From a checkpoint of a small transformer trained on Wikipedia: width 160, 132M tokens.
Each number is 128 + 32 x the weight over its row's rms, rounded and kept within 0 to 255. Layers, rows and columns count from 0. Numbers have three digits each. The size before them is the row's rms in percent of the matrix's.

# layer 2 MLP up, 768x160, rms 0.102, rows 718-761, columns 0-159
100:104137079133077077108200120150119164081143091155083104159104126106151123128132107169142113200172139085113183202084088098072141184083152118160090142105161097082092068108148126163193126114167125153116145138132129106107104152099141107150122133109151123137203084133123100119108123117142144124171084156175134147106110111184188161161192174107150150116134155186124127114152114162144093156125075148126148167073082110097168101144109207176162140181127172102161128100135129102133160129162110
102:198137139122078144136189125063157150137129124118117109162168089118124128113112132083153132089134131115143110150118149159127108145169076134133092110135110061149165150164140135117111083127168115133147134150140157110087090157165082149114130117126148112178054151122149222121123140145105061106108172124091139150106089130088092104163135122106138135100105100110170146113174151196124081131193232165103168079144086075179108158115139165137102120181157161097192060151074149102114155140130162
109:148124034066165168142138168152144128146157090153077106084155136082129159203100211113180137132158108133113096146186141129162114125160211130096086145147120068130137139069069177142108148115147083138048118116171118134145125203129118190157091113132124148117112147150111155056149101118146155162152147123098106150147108118138114115140119136134130114193135182172101150106141060082127170116113120144132132121171126151120123157152195137102141140142146180113093081124118175124125175160143099
105:080137092105118072104144131153110103082123094094091126131148150114149100136117167117185123113162099126128135087115107122108151110075147088131129143116121127109095116028090083102110082177116000136139114090131129152142107118166055103102179143102147121165144085125116127058119126101116123118145105139123128108101105196101050107152104167137123183121141069141166121105106140121181091175177174098088133124129093157098141145147135118192102161158140077138116137076113167129108102144137097
093:124112128144140120124153182105111193143159110150131204100143100132126171131048117090161097167155114123183124098188128158122121125127121144090150120143148031192142167098109142175183061093111101144162155076150124173134112088132148153149127127126080174104108175133154155078089120120111110181084131205091124168100097137092152133123086140153183093114137078113114149142191118135080135074141169076118135107131137101173115061113103113120120123074099089147128061160114110100120144089126147
095:078164148097117127147108111149176124101115076128097141131124152123206125112140103118097157116124129197102124086109075125121148089081070141093129191112126175124132110140126146149223195141174110145113163067180065138175105142159154161146128090107112163111170165110149148115109113116138082158107076197130171136137166145135129123103120077113197103141126160179109064160157144181103108137130169144108112118131083181079153120111100178127093144080183072116082143136108077155127127098107154
101:122079132087175119131143124153111118153149114150076115099225129120161129099131081172122098145121123108134177133140169153137065135120087048100087176122102153150166129137119098129126140105101133098121082123155139101116108185122078162146137116147196087102059091113146108137083113088108149151127125072078172138183139164150047166062114166157129105160114143169134133094144085139127150129148088148078135137151174067065140137097169137124134131103116089107093121067092178099173069118171110
101:174135159109095060106123138128083127091158137192151116107120164108112161066175112113177109141160116119134085158104145119100138127239107106150121153098126100113147125109180142091067123117085140186126149122107124121111151164146151104053139150086131092123129227103127129162069055169132097132099131149146133138129103086116130166141084147108173137126153142110210154103193076147164131130073079124143150121074077090090130099114093092078163075144144145137124154113152162111103135140097127
104:069097106117127183111149117106152163164136120137168116139135099152134095110126128120109169148136136127105175156203065146058080082121117090132094132157155101094119077128169075100110109145147129088115158146127120125138111121100143111056115051203121195085148098147147099148120126135092101138119111132163114171221152141120170186135178118143139144073140126090125134175128093197110133100094080087144161144095162117081066138103149097144147136162110144186107142137194167138111140094060126
103:133136131095146165119109149082138116117137158122034133104114141181125118166113126146053121108131075110164098137127111113148112136109167139123109137086095063117106165147125122169170159158107125115094125197147110139128166163154135149154121071153100131093070165119180175166193138140199137162228102162148102107152104119128107128224116152102151193165135132143128131107134092126149143143158158087087090146151180121157136095143094110131157125133166069165107143074055118125056110093133105
100:134111137148135181094169103104129102117170135143066116172137062098112132128043167129105205173127088118143166127092134127096130131174158157149107118137107100083093167132121100133133150144122116145117114207135151110148166121103123174160149164088117126102190188090161081111157125109130070155152043113129197080127135082163108154079155152151094142141130131136143154171142091159093147161176103142158152132084128139124121068185069142067107113144146155062123134071123114114186119180144118
109:121104121120135146112123135075112107130154127100133116132119123123123124130111164066121083095142153145131133167117062137088193137143146100122072106175101106193085167149163119089078137148083143058109184100137064086108146098150115154123145135146132167077129182148160158143075180185119159146161081163080187166095147147155106091185089117087109084168146116091132118082135130188195086143092153080137129072109166148208132109105116090082131116142085154119137115147149103144148192096123107
095:105149198150139094189166066154096128091117123156110078149137147175150125111107130173156143114149112085123131114120162121183102160148119132149072090147082090098123108091127068137107135143175145143174133143124165143152121142098194090135091093148096194139146138109124179146135146166156165118196118157080137167110143075128199089158097071148114148116168114135104192097114109169133117196136139146118194157120121151068138153184168178126169132131150222143136123155167089151128118181144139
094:177089158155133101046086147108169128098118115105099136092140126139111124125075135083094142118121108129158164151201122121107091111139102151178117096092168113107114147113141140164120100128138126149094158133157131122153117074097125077188197133206162128063060093084152069089109104118163127157138120183140114096141167111102139159123132118131133125101111156099131130175134135121118105166181171047125131119124177122123184142142037056116106196191143131127139135148096064067148110124124112
096:135091066157130129129134140052086125076122173105096139119134136087155120122082092110092111107139098122167126123156134196105138131122101131160118094095128105141152142160214144146099120124110104157118167079129183110163216101097126142161120180133089132147108153105113170191112142143125131133163106151114133151088121127079143083174088111133088120128092127193132051149153121133158062197151068099122082142181101178128095162192100148163123101158157150166144119131106166132175086072074154
098:116129109143108156094131134079120104176107126126106194091140112141114076133186092205153162090171103142112158108098125099066090128156116079113136158112088142154106116099157122165091187046093044136183136134073151149195151108166135124126160119126088114073159166125137115116099090138123170166077126159120163132156124163143140094124166159148136111081103095176158135157141139136143081100138139100174090140143090101094092181133146092184125053141112206138117103127153099107131168116067103
094:166076129129135116112148130147143140175166108118131123101125159131114118146072132134129239081213116119133108144110153221167152105088121127138137137130152152108156134138114086099169139146140069131080176150158166137177139185065202136134178136149115163111098116053167121128156156123088176162109125122180207091091172080092151116150126119158175128120078106110098099120152167132116064097158152131126186115150103151135112110158109127150092153176118102126150140146177112128101091169161088
097:150132111088120093103177173150111187158119137140092106069133181126114055159132134152158160134137120141099149086183122148102149126151069150124113137078117134131119147144207112097103140054116102130121085083064128141091096149098086124132100106096076111108125147124178135109114186122137153122119100130141183144144102046062138161121124111133103186209102143155088132124165119158103106098129125065098139159114186114138073105111108179136140099085126191139102124072066092117124121133057158
104:161078184095124141044130186176144142123128105128099160075117108122122154205110192160158094108100142128135114136112061075126130060159161181108156059156098108123111117151117165133153148160126161135132150117135095147150139119159151157128087161146093164081148146060085071071104132093076142170134108142124147116081144111037123139090088151151100135071160123106105135125176094147086131111185159131132115172101123154139166135144121073081096099126120141081124133129107088149102071087110109
094:124153115118115204060146137110151127118150121116088126052169125147086142157088108162149143121125097100171149103077092116152130107135059098107125098069123118197136162139076121143203082152119169130183126137124122111163092126075127092148124150145121116066122222132076120090177139123134094165156114188120148138120094074148068110095095186131158162068130124129101089137106128137145149129145136124159161128123164200075066080080157097140137130141156124142118150060110135143171139151154126
099:109118129118109102112138057113112119115130080129118129168178185142141131154099131141109122129163085122149101051122154170157159071139119113161187126100114143228094181124181114070085116161098110126178149097111144119165086097100092102147143124085171103143150169116164166148118171082155137110140130094111198084128155075193149137152165126109168118097140105146151097133138166142161124106122135120127161110180175181123094179139097155145133104111094149159170168013125116130116122089098177
100:144073120121059191123097144094176090138082085120166129120149150125105145085113116147170101125147098149126125111092191145111100124131081129120128067109104114107167159176095057077084091136128133124148154187114120140139078118128107151055096148193152118113150171060138152075100079123185128143063155112127154141092126157112160105136140063148132137111143136142090109144097099201145122182111090108122110080120157126107059093147102171144171109100134138153164163168178117162175160127070160
096:130093111094153076142139158198105082085120138168096177095125123065213111157124121114150072159153129094153114086080117152154137143211159142101152138138119092156058199098078183122114130104149150101105104106140199108165071155165153110152164092117158148159180125117153106133159160092137169154185119107146117134093149096159120161172125147164137113091137096107111167102165169147143125132128120103093170088175142172100095078122146101118164163112092132081180141192136151174127144130156152
104:095098110142182090145153143061130082191110164126131124143154186129105084119139115131115164124160110149112112121097096121063169135131079119164135114159039128134082142099130078077135113152074130113148048158098129140135095067106145144144114172128155115084072153132116156113087147120190148096126095122135104125131128089112106130116173146097094111125158178159200058102165128131094122160086141131089140140069098134156114089141172155097142129098068169158139099167053139129069190139169155
097:127127098028113080148113136107099169070174144101060102179076150129075187155112081166156158113110137145129098183179100164130043138119133122129148130132160124124091149129115075087158179103042151157137138127119160156159095133119112118113184118157127149188109132168135139080130137164068104117165130130097181153062167114177071113095123131126068117148138147166151114118103181070124133138139135126118096122111127164139089112095102125173113102156094085114157146083166115162152158098122166
104:106084037130091127121096135162159147085090081103132089123142065066131143139097144148176107127133125158183102134145108098117129086128097173093178103162146107069051128173136105104093175149179170166173132132126117127170109140125133162166117127166128109083146156104127098093074146164142142142114146093141097104110206114140069121159112176106150100130154129100182163129124167128041134078133117125130117067151152167139114074129142109071102137176162127100104139117063138164182101136079147
098:114114095096143176112133095150090119119136091118052165145125166155101137122162178073180115119159162122114181128183124097045154127158158094167131042142111105079110139137103070138118085101158099153165094105161114159116144110127131109138196135178046118157110146108140167101093134100159146190185086146160111127140156082110162169130137116133149130123132103142132108142180123086147130147115123109087112162139101105112143106129171204156146112178162055153154153186185068083116120098111113
104:148109133120104190142133128152090204124141141127126152102104182086091124099113177159104131090113114126156168106145199103101106087132140146113077124102111158155169100083078185118182121124123169094141118142142104128146110131163145155077132103089139089110106197121150117143139191084133160106211134094110157151123140128095102136194079192036158164175112144146133123115158089173126134160147127109064162159121073113163087204154159168132155119149147166131114081133117147086095159131181110
094:146108103106158107116136137085107175181082130105080083069172164167113127152116118140114137175113121121122181149117155150143121121146131144145078118146138133132154161143110111102118202096101073100111178127151109152136141142143131125157124114167115114085181148122147135132154136129099184082194110210127182165142069142093148123109133073148100087154170186219172096128128092052101149127191085081102105116133166101102075157106145101150111090074168105129144126137081095111138156125040149
114:120126163154158132113149129134154059147143109111145079129126130093079086069135150165130158160111110085131096091091193082057173120093118120096095158142136095162150141198147121145120186120131185137162108149144101106107114188164120089104102104123149189144125137119126164161098110131127100130098097119144121137197121188102111096133121145091064103087142121118168121141172130121084100122171098082115152159075179112120113145125101175095161156134208148166098129148133197149134128183179026
102:088141158138064143124104107142168155156092114154132170128142114158097125093114063128125125159134091124125076129057145159141078150131120121141093134113133119153125132115124111156112131145144155069125119134101145139149154076076169125120211134160143144035143128191154143131159120109166180146129118140142130150145152090182090098211124172033127130119197117130189098137164158095165123159177088100145165169047108194110090082130092104147106154162167137178155092110130138141112092156100142
102:103091160061106142139061094236136153122136089131099123167090084120074155174067135197130172161178112144072082104119105134119106119107045119077104128083158141083108135078086080116179163102123136133198134129141117109157106122127143095156135085157103118119053135156129114094136101080103112150144160050123147169085143144132143135107139098147137097165119111134112135110093067123103096120153164141070164157145164132123077145102089135142122150106127108101154171099123160105094111119116180
102:081120151177118221114103143138124125172096107159089079038156107188147125182073168108139151128135075109126179154123099120160147158132077093181122104168155200126158150070121126015127146087128162133146171174161111088158149151090168126154115140104093106061113153154103093104168106108153106172132126131145165149116169116110141125136111117152099140106126117178141130105099089146137165112065088120115153144114084150121094124124169171180152142115177124080143092155146087124087128135105137
108:108118171072080178151130097109100086099130116142114160108153115122107106096101095074120161135214133087177109114104127108082141070148139146139144093141143119143148100090123148098150089138147133091151154144121119132205139164087102122153088133164081176147112130096102218122168048118094084149104161081107137131130110194125093147071132142174159103127119181098119117151185154104136111095161088170130160115116112126118106161132155141146143178157064143186152126098160100060132152048073135
093:195104182146080159136168093108175123112096107120165132137144156072113111145140156128142078133141140123178109148181085117119129095150073155148136152194093134047137121078146175146144108100083206113128133171116133123173108128138128144141154142134166147084152088078143129102133138133083171107150113095162130117129076132118214087110148099095147115128118067155035094117105102158114106156094095144074137118131103180147092124139086038144122091120181179171133149118179118135094175132150130
098:100056145108098136126118105082144113144083116153087090148125155108049140162116199171215139122114152115132126129093070121143132150121118057124114137145089148091129096070118119093124150133088086080149120159098142112086121099142156143123140058180119123095141093058162152158082172074079068073107122104051128167128080136105117175138099075121147117130132109062134177137132124086163120090125145152115121119149084086079069122106127096156170107114157146151103154151112098188117132133129106
101:110071119142124133107123160132141148176138121148104170140127144134167100100079133108111071157197051133143195167126178186104147064115158161111140194113136107137144100036105140095034161127133064141129138126111118126133139094155124085117139081088136114114105086138151171113160103092153131171143148159110136120161066160122143153132092062058121122130078137103137117144168119141136111108131120057133075074149167138164127189124148080123123136148171160117155056136165115099132097143095157
094:183161144108148131140133063095129090059103112138111085161133146113087125115107089100144192123132159144134115124176114101118109119149134127113125160152127167102133107125115131190172150148141098192169178179143157104083111147047186130134136166134090136143136142106150079158143123127135136143083140112133139184098133128105140124128098161129103128132169160182075161191174136131154140073068160190116057122152152171104152124145144118088060065130141129194157173207132101088144173110059117
105:083155180114143140151113170153102089139111136175148180134159141096157124104107117147142196130111124094152149056200116132157077089123079176097180133131108151117122114117144137064195151145129122124101197100124102114161134152150098167087159158126144129158120146095126099171127134114175111098125129110103123096104076143119131109172101137152063081121149233104111127195109132093150095127122082124138122120098086112140104120074120104113148069060151147118116115126109187211142157129182203
101:091168097112129131198111138168130161089153086169139134096177115122128143152139150140161135074201213113152112078066075199089071130167103066188105132169117139090170127060133106093110157113151146099137145087176148096149127120154080139117092135169170102126091172103164083135139127055085181088110148103168106114173127121139081123135125134152131090158119122190164116142131126116126086112153124084131109108131176134152149121136098104156133174121109073159131124153126140160178111195094159
095:070112103172125137076100187125091116149079085165104146148129155201183146174148157100166121106118121136082131103146137163105119103154115124113153077100182114150123126113155137098007113146116158124134124151086147167093116132110125094109114158096086161111141137168130150080139136101123136123147037163127211125175143075077086113139168153131132138115112153126069116076151095124179123202119120093134134120145158117073128167105108092078119156142124199117127106113124157159147137123158047
099:182162149084140165152123177071105147152114074157145153150116157118118133101105134136056081175175091095180089115129153111111135095118155151157143125150127100127108175197123135138162111116198116174196111107124082134142114169140074149087102135121136115099060122077137148183134115128087092136086124103165139150068132129155087159174123192070116165134128134141128175167174118092092129093073102125143122129129139219129100116101126145112106140130114096141144156127020168177125086152144112
098:072090123130093132176129102194176145164129097144186132114116086137105125151144125155092105116125148139124125110092180097057176114158108118107097070142123137128074147163121139097076070071084135142154083093076135136160099125047126230121154124126152139115096125135139110110056146137093071168184209121097116115156154141126129188163152153140150121078124177183126104090157143174125133101149143135126145130120136148154156133094119146142073114112137108091132145074161103171131200178118123
090:129132168184116088128112136146135106096101105143065092114102150142162131083133135144205206145125108132149143140103087096135106143144133137136085095108183128098124102164147138127094157087113124154119115182130158148104129178149097090146191124127017118079143119125137100133110147087130115112080095222194189191151145112119160132127139114136158142179116216142137154122181146055149118105107192155138149137136119146135137135142157126105099142110162169175177141114179118076144161121072101
# layer 2 MLP down (transposed), 768x160, rms 0.0843, rows 718-761, columns 0-159
104:096125128112141172167151114157140166147159130092146143067093132149078151188081087141195180117134079100186126141060155103123100094113120133101123157158085137069101115128128125170133147121191124130160089159151138095138134153141134106164144179128102104046110151089178093142158187124106154179159105159114148120110136132094093171103070140087119171126162135125129092095176104181147120075140158092090205078128173136141129129132083156126112136039156092106058145137131101100130151090157131
103:096151141085146082149098141120107106112153181108085123158088168167114094102142123122184131140110114131224128087113135155180129141121168096066121081134165131107131091119162192114168145106135065158105160137081113171097162158196118076094102129148119084112162136176124119090134134108132158132145125118059145115087116124094162067108140103130194157132104173138139105159119120043112127164127103137136073184160189154136167120125058153122090107048162129119099132171088166153132154088140120
108:097119104133108120134102157133089131134125135117155098093037128160126113110122079113164084109112148104084091139170144168116188094107151144148102096199142116102134125133109159115133091153067110114133147132137128187113125194103136152152152070122100152185097142096165136159072221120146111110137173091104090097107116132110109143133057064174167085121173135120203135097144126111179148157136137174134098173114165112176117121122149204151105110116177039181113148084125117135170092148108125
101:114123113084141156119143173100119068193123135086143163131093177099140139108128136090134169161116132136132124108107148074074085156091131082119145104083083162119146090106165132134131150106068127116187108149169174147057127145132076143125014109157135141095125123164157110239114149126151108140112186097166139097084139117111162140122132080118171124161157135126145136110147118042177087087076105135119105145131114122116131147105122134127139158128159058138097110190088151111112179122136203
097:129134207135136142177159148153097148133112112053130077114114155087111104135121158179147140174145152147107139093127103148145116144106091084091087129029088111088106180136145131177195121145112122123210132090121150204114142194136147062121092116154091129109117080084055138096124153123062093157117177133106161125145117101152140065111158132135089130144164153190126148140126129119100104117197148089150153107073130102164168132164184142118125146086152096138094098130121149159146149170158118
101:142104111113169118099122110132088136094156174159106119076195092175167086147139137143115111110170056141092142040084134159094103137157194144152108129124108093075104122150135126131037145079170153079108160138061148128061159140132100086119173185127097147156124130086114160136145133131156119124149141124119151073109127155131095139168128117131132103118138044150108137199104218127158141112141134159204120092155110125152106187162126138085162106101077154132119111127152181129157133160148112
099:162094152091179173058171156215196140114131109131128212082146111155107164192115148085148172105155125133144096079104155156115184095055093138157129148118148123160116136108138163143146139123161127186145083142126097103160113103134179158152137205143154104120138117122119134115116091107123111116079115096196132152111128106066110156153095179164134118077106139095145126145163131077100140134119113115068074173193140154183153115161107108095151087175142172099144157128147105114069127125143102
100:225098117137140157115161089162158112141118102173123132140118130076168149127143169139107180099187110136142138102144143157119145159134156148148115116106147128120181144154165072104112134116157147118074142079130186163118147153125188125115128137170143144116152077178108213167095099169167170136117138096111108169096187063135100141176137169168115185132152110115208166175158177125162129131087083155175199144112125087171108120093112101148144041156180138160159113117112145116108128103135122
103:120120121074125141129126132109160100119105155143101178149112155070131120138130086154136097117103101146171127149166027165114068126188118138128159160166100095129115148104076136126171103129122088165166107099154105113123143151149184108063123140108066056134134083110125101147139212092169145168137106153113088153101155118154122130137137117093184108181110135064121142096147095095149166096143162139098160186113120173055148104108080144129141165124121119183132132225098148054159126145166110
104:109137129126123126138119154122118131144158127061141173140128163171160122156158112130131116114121112127135090081121151089187095129118147133202093130148119178136140110102165076090099161122137125143082085186144118110114125087059110121121121107205116156112098093159142117194136201104108086158195131143062159119046110155131196068115126118130139136163124103147117058118153124120141127121195149130080160098133118045184150133151140166096130111106195078179130158146139117171161088140193132
100:108153081138132093215142103140102140201162159152161156099098110098172116096133145089110119196118153116139142105153126114199137124161128101145108184140157154126156167169150103121120187102098080142127067138083117138119086183108149083109109159084124133117109127083076132182155148122139122087108141036129132130108172170139169178163084093132081190163136151094173163110137123143086107102162086119136146130129147106188109112154132125143055163103177118126137133106156165187146164070140179
095:177107126115206109093147142096152111112164159153148113102122110079079116148109108040163132149159140183118076188129080101126109091140153144137107136076138081136146108164139058134094134118076133113111102134187089109129081164100083160080098124157119150159128142132107220135105071127098157120129127112118159166159180145222149093105113130058151113173149104055121148126124130153138164165104114144116112175108166125133119212160125106141125077142137148115123117184143162135104083112134092
095:121127123150123167151157107141169124145145100178108118158137086146133096080107072167143192092220153125156128113109112115158140147103146094078105132167151139117148133125150094132172173202118071112130149099131101096158146147140167156111105125086090121116127151085068121110149145042154091127118064071075155057124196111122125121134131136143121162111141148117069165078131137132072058153115090102134172109086070137147131133125177143122101155140231139166141142115101122139154107101089182
099:119114164153181123127132121134127108134111130058139085151122084172157095103130115129148086189116130119099183138122142126116147129200156045156136081107155162139207128146120097129133079114192133127142098075134157159180115130157120116124142149064056101139144091125180143193130149152178143113113162135110098135075151181162101107122105099074141106167090095164166081103166116123188125077133131130180157169031123046118139091112141172157107116134141109086105139116148093167114125127126140
100:120105139146145123116109139098136178046123097094123108179114162096107079089108136123159099111121084112148167105190127080166127169175136139119161150143160118113099134136161108031204101128195083112177137164134118044117106142140152113193105152124185108033100116116125128163139097136142147130148085202138137113147140097151130114159118125108099147149131163065145136181150151105105105161188169125147173134185064148106101105123134081117138105120140125147160131108151119092085200115109150
102:135131147108141140127152148182127088140117132114160122176140130076160083146141152175124139179076134137158095110103188113093075074091114092055161139130129143089115126071190126127135128131180124165106092153121123130148164077099095174151082111093187108157118159120102152099137107138107152134159159110100115255091064096154157099137077124120133150141150128075099061161125063087128091112089146099105165134159149112105126120166101146120128091069152132099116198107142175089140145154128090
096:146106135098161122138102133101170156113137069132121119144174143150138131114108133134158073112094146151066178111170149111054100100190158125110143117136079088168146089179139107200104119139137193118140179098150089078145145081145103125135125110067138173125101132126169024100113179170081133126057126106130132149116145133146129138167066069116080095153147140131118183175129133162138176079150176136106090143088186101101194136098160135123120116135142104127102116146172057115106135086106126
098:129112146127138134107124144145146132145142102207123106090119083102108134132105124114156165107091136160165093200093096096097147118125179176156160137115163114128120090159112135106143051199143072082141083153149095117127146115151128107182121129168171147116115158123127103116167042150106143142131118111112103130186169154149152130191167190105139084115168091093076087087185037148129148122133116108111088123140142093106115097188118164197130149072127104055179150139087091109155131134174154
102:089152156110084126125097107144121125106119124109092107118124141103193087083138115142108162134104123106096112100055165129107088165121115147110096147109104123140187146155173119062104113191146082165087102114140142141096077090156143080092068100104109158191126170093139106174079162120132106083107129134137125132114181202159076134107094144134147191115152138171144059131095098088142161157081105065072112143116174115176110133120149106122132098114099126134237118183142116142181172111149130
097:116115119139135155119107133156145120087127145106128083109097112152138155121087129152082164211137102126118094101111203109098107084066105116132108026120120055114125077140229066171125151136145106129105131128095102132148138131135151104093134138134078096168162123155112119049120114162106097121129105053178158136119132118125124148167087182095099142071067178180108130168101118104131132130105128132074089050123183183116130090118145176105108175103125165133123147108152107124161106105158110
100:121103132159150114159117129158127135103138134124106150109112110129090106099049059083105098115167170144134099060147176116138122152090105192141112159088147079162128177113091193103110157167037112058153122107190153207122109173100125091124130088138153152147141148151137064140120106179115141102100121126148073115163129159120143091154141148108115124100116143120127154080173085110222110145089124045142112142146156115124130147121093150117103165129148148113142115126095090078120198058133158
097:093140062143138144157203078138052141114161218146116108151158119110162159126086152161137087154159094170094130121131152123104117178145105096133089184159093110121149113099149146153151169127141116087140108129122107118128142149141153126147187058087119108169091082160097093165234137134185144167096117145116139147142100107116116151078166181087125187131158153125160157146138181096202136130151099099151130163119081141174199084094152140121158140122098143166114133139156181086118124127130162
097:130119144116120127106172098126111111128209135057115182162188110116122126082104159113064134187149159103125103084102142145123100110133155149136133078102105172163077181116111168094181192076137155094086115118148143169144140126127092131125082176097116077141133138125098118149068166127158191183182107141145109122058171122199088149114127102162115127143126098124160141060128182137119116116114056132111157103137073062122136144074155126110139157167095108175123141109126082135181132135126180
088:168138104101233138076119121132128126130116091177205115094118058104119107134083152074121111173102124199097084157107065098146157116138089160151084137146112087115126138116174081140117097112103138112107162179190113160135152144153097157136088143067132117149155160133149156116112085112093152097137122124161127140146230137174155091139145153080091150134136133136152173139160127112116152151163097124170136201047096104143102171128140098136133124179177109080117122159175153120097091096139118
099:109149143131092136125134080094185136120145101095081144142129172091169183142133173119174110138079155127089094114150133122120124112099053124064078080145106086169101127084113192126124146126131106101114147143164111132136128121130105122215088140155193089101124115114151129108120135150139174128124081127189095118145108212097120133085202159161128118104105115055076131111214107167113140144125107115098150127149123151084141167118115045106115155143107150065134156119104116116148120139058052
100:136180172106174121130141117122096148117148139153121121132127189135163145134145072145099152087168062115161125110141129112101098181109107170076128118118156174144135151107172148147129114112068072188097130163200132079077092170141112186207101131106083091122150136138100120179086118164141119024146150118160169057097122127156153149150180141161100167200190157199135105106123110131130146154103156100170086114122123096075110148138132120118104150125071083141157144154121128136094152113143113
101:116134135109180130149188148123160135174104154137182114073193117160097083190160149134147194147165092141163158110099073126125197105100161084199141149086127148137172079182140051134131084133164149114179054145116126147142115140094137205155096182108163129093137097148107111148130077153137117122103122180113154145152108109140132166164093128160113078172194151131125133087153129066117105124161115142107104108090103094153083144109114099129104090140131157109172154072141107132108076117097167
103:128127154133140182094156147129120087103119134145083097130134147117154138071096072081106162166082137102135123129125142112180151162088176152083188101121194178119078136220119110075128119165126159177098117132103150142209117162137162200132185119155145099058158108131168149110123103120136108188098105128090089136160132091078119172119104162144096163133076144152103122126170126146088146153139176121092154128126117095134097130110141120126117167068025123129150073124173095075138127144153111
094:103150088153136149119139184119140086120162077100116134104114069042144089119119112083115182110150145146131098114115178103183166155070137136158181095179106122128129108188137114095165152146142117159127092134100042103128087127073150131167141111119118180154117084166137127135069199105081102119149121098110083167120147149180142098134132108161163187132158134134142091096104146187195125074162140197125072169166133090149134081134135168194106147099124124138169141110147127152127157152079118
109:166104091127128109153154102163104151118137073182100181125137138171152158163097088066114143142077095126156106129111123098168110104175166129110060147181185135158137147122122132145129102110121105116178113077081176178166141039154082073107123102108130157099111094127147133182088044096083125110120098124133096119111169146153147151110177124080123177113084112172075191135086147143095102136141133152170110142170041139072107141071092088164143118119125118134118145093156138125163158157146100
100:077121169123074110155128161124144131140155126077100111116140174107179092103095105122139077193154125134132103165120103169104129113089116110113150108157092126095107113127128070095128135105098165140177121187141131128187113110092143152062107136139130163111075123151143160088117154145157128159172094089189193094149053174125131110144058214119180143150141190138177135171151128116135160094051141096087086120158115117119125093111078172102133105130118109128159123097163108170208172161089140
102:186146110126109060125118106110119096102101128108175140144186182146110170090158140081098107087133111075141131173185084149150098137186143097136180109129156092122172168161167147141108130052060165123092123153094103146165146115133110148079161145092107146112091084111109198090131143190145133080099064111129150139125147083123165122173153141183139128123138074108133111192156108103112115161058122129120139175122129129148162163137134127102111207158119139111177104059143142177102148134067118
100:084195163184113099146112110113107092143207144072127103134212150159166119117129032130177141133114173070153125145101141144121105191103166073146086132078157140079168156113111096100119128161156160113122141137158168133163123120168065105116123135130130084151126092137146122133128104159104104140117104090160176137109158108146089133201143078106119122159114078106116077136106166176140136189129082102119148181119142113156176080109171179099066160058132098124108123164133119133135159104115162
106:142139122160108123174079129132081123084104147098149173144113129125116154143085121136121136048167108136127061199138112094132106087065131187179156123110163101062078132084152135112116069086164169152105182130163082145126128121144110153138127138079157150138155123156212113135113097096073132125121164107102189177152091139110144149114136178102149129065126153121141132128097100119118143202105092142158151171130220122136091183157139140127178133197106098135141128172139109122159169111066116
096:104152053144217134155152150092149124096143157110118198156136135144140074139140106187152103128078149185132081122116133102128123117105139152100129097204092190139119128103102074135146100136144100204083136094147126125141122123115141203149100112151154079098141139165171159101127125099111086152124126143109153128119170148106124126200117186142085151036118186116111067173151032133085089145146110129055108147102103129158144128118109102087124144111131127085156152161163118148129120134141081
100:148170090151057129141157109095090126127182167109088121090152103122137138127156139138128150113120082114114132131080179152139125105165102176131148160143110111188116144149088124111077176151094126181087150147147083101143117101199121126118160091091149094141157098120188119109117084169145145105148142097128060123125152148179156133191154099128102061147145120154153114174138085149066118140164116155099054196161128131120154173173104156110100147180157194057136157072102203111149167102114111
103:134140158121129155136125174152166192100153125108137121128151120102177078120142145114167103127073157140082106178165101051156119089079115101108126112215140136084116110113086137197254160109143129135189095148125126104160171195108165109164094143093120065121169068069106104139088133151141130104139111128141103157146100120138112144110092181165076150137155132080074101125144088123099140134161108172089150150088086163098173141082132122113124121124106104126087159162140083145156112151096114
093:111089171175192077104102130120110114097097139149177194168120165161143106145100204168133087157160095132107087165142107096093132140089110107160111078162150139123121104073146155140167135114151113100107172102115078063159128073128102108168114192117180107100163118197162128092106187137073168137127105146154107166137099167112124131191104130105079159156140121146176158113165101135053123114088130149097170156096117087128069140110217088121123081114118159118106099133083117124156122145139140
103:116104118149098104125129126123120101208180127124163106110125133107139125145106128180097159100132108116116149138171135130076145136109150067118115128142123126109111049131117135124148110144141146165148084138128106079111057190148113163120111107161088041131135076101122122093151196075159107140070139103137168086155114146076127193153124188144130135125146121151073101108097141159180085228128061160124146134076063091096141190098135112176076097150098153194099128110116130117116114123074148
103:095145085160087161148093083119109098141151120083116150152133159158127178175170125113103174127142088097140229156100128173092216105073104099125143121157091103146146099123143171144168122116112151119166143154136206091092057132109159165130113124091131123130127160129100159067147127082130096123174138139143149123133083112143113160130118116044155071162148145093152169136100147164154140157144156138104079105061122165096114091085109083105130104124066154128132182077120135123161060171135087
094:121140149130150154083143118130140129090143125130191134158109105137130118127156121139184100141143184082105124198134156103110115106100122114129169152053108160141143119143119145066134145112081128106167162153147143117165154124095121108165115154104193171188109096124099158132084112079153132121108116132097130157053090130138122158081134113130117143070144116203123068127104112197148119049114101157150181147046135198054181142111128112097072118122112090139120132137121123114174189034141144
099:124128147154115099171110091165130122182090192159108136125095042150154104108164159129131125142161161126138139127156179140124115180155113152110109112089129092138146152075107097151104096091137100199027140099127171131101184116182114163091102103140127152168154081106084135165127151147101145141169092163079193076160121177156117145129140078129144084161115166134093144141145156184139107122123142110151116074133113127099137148134144167081164108127196105104216189076137166122092147089152165
101:093122115158102115134162122108124085140121153094104132194095171091176175090144158091121106086121127105113147125142097119168101160086093146143170128143109104152190153141186234100153128064131159094123100134132113151142148127146093104158137169122101089157170174122127157153166169101117094139174119158111174126137100101183117114172154157062138106183119149141163238126138122071107115120155132135099142131048044132077160124143140108120105127110172150068120127166067127085125101127137141
093:111110137086125096157137157092106128158173109151110113190142118102147090171123133130176088110134122135076150157165121086174095064061172103126142204161089130134114142069099112123161085154154092107186113073102129173129109131114150164121108175120095140138147157147113082118098123151132238138086110114099098111128137088084158162119089071057121115110146111139134081141104130118133186180202146124074054075147117144132143161094158170137163098121080119128110102098120135106103148178112105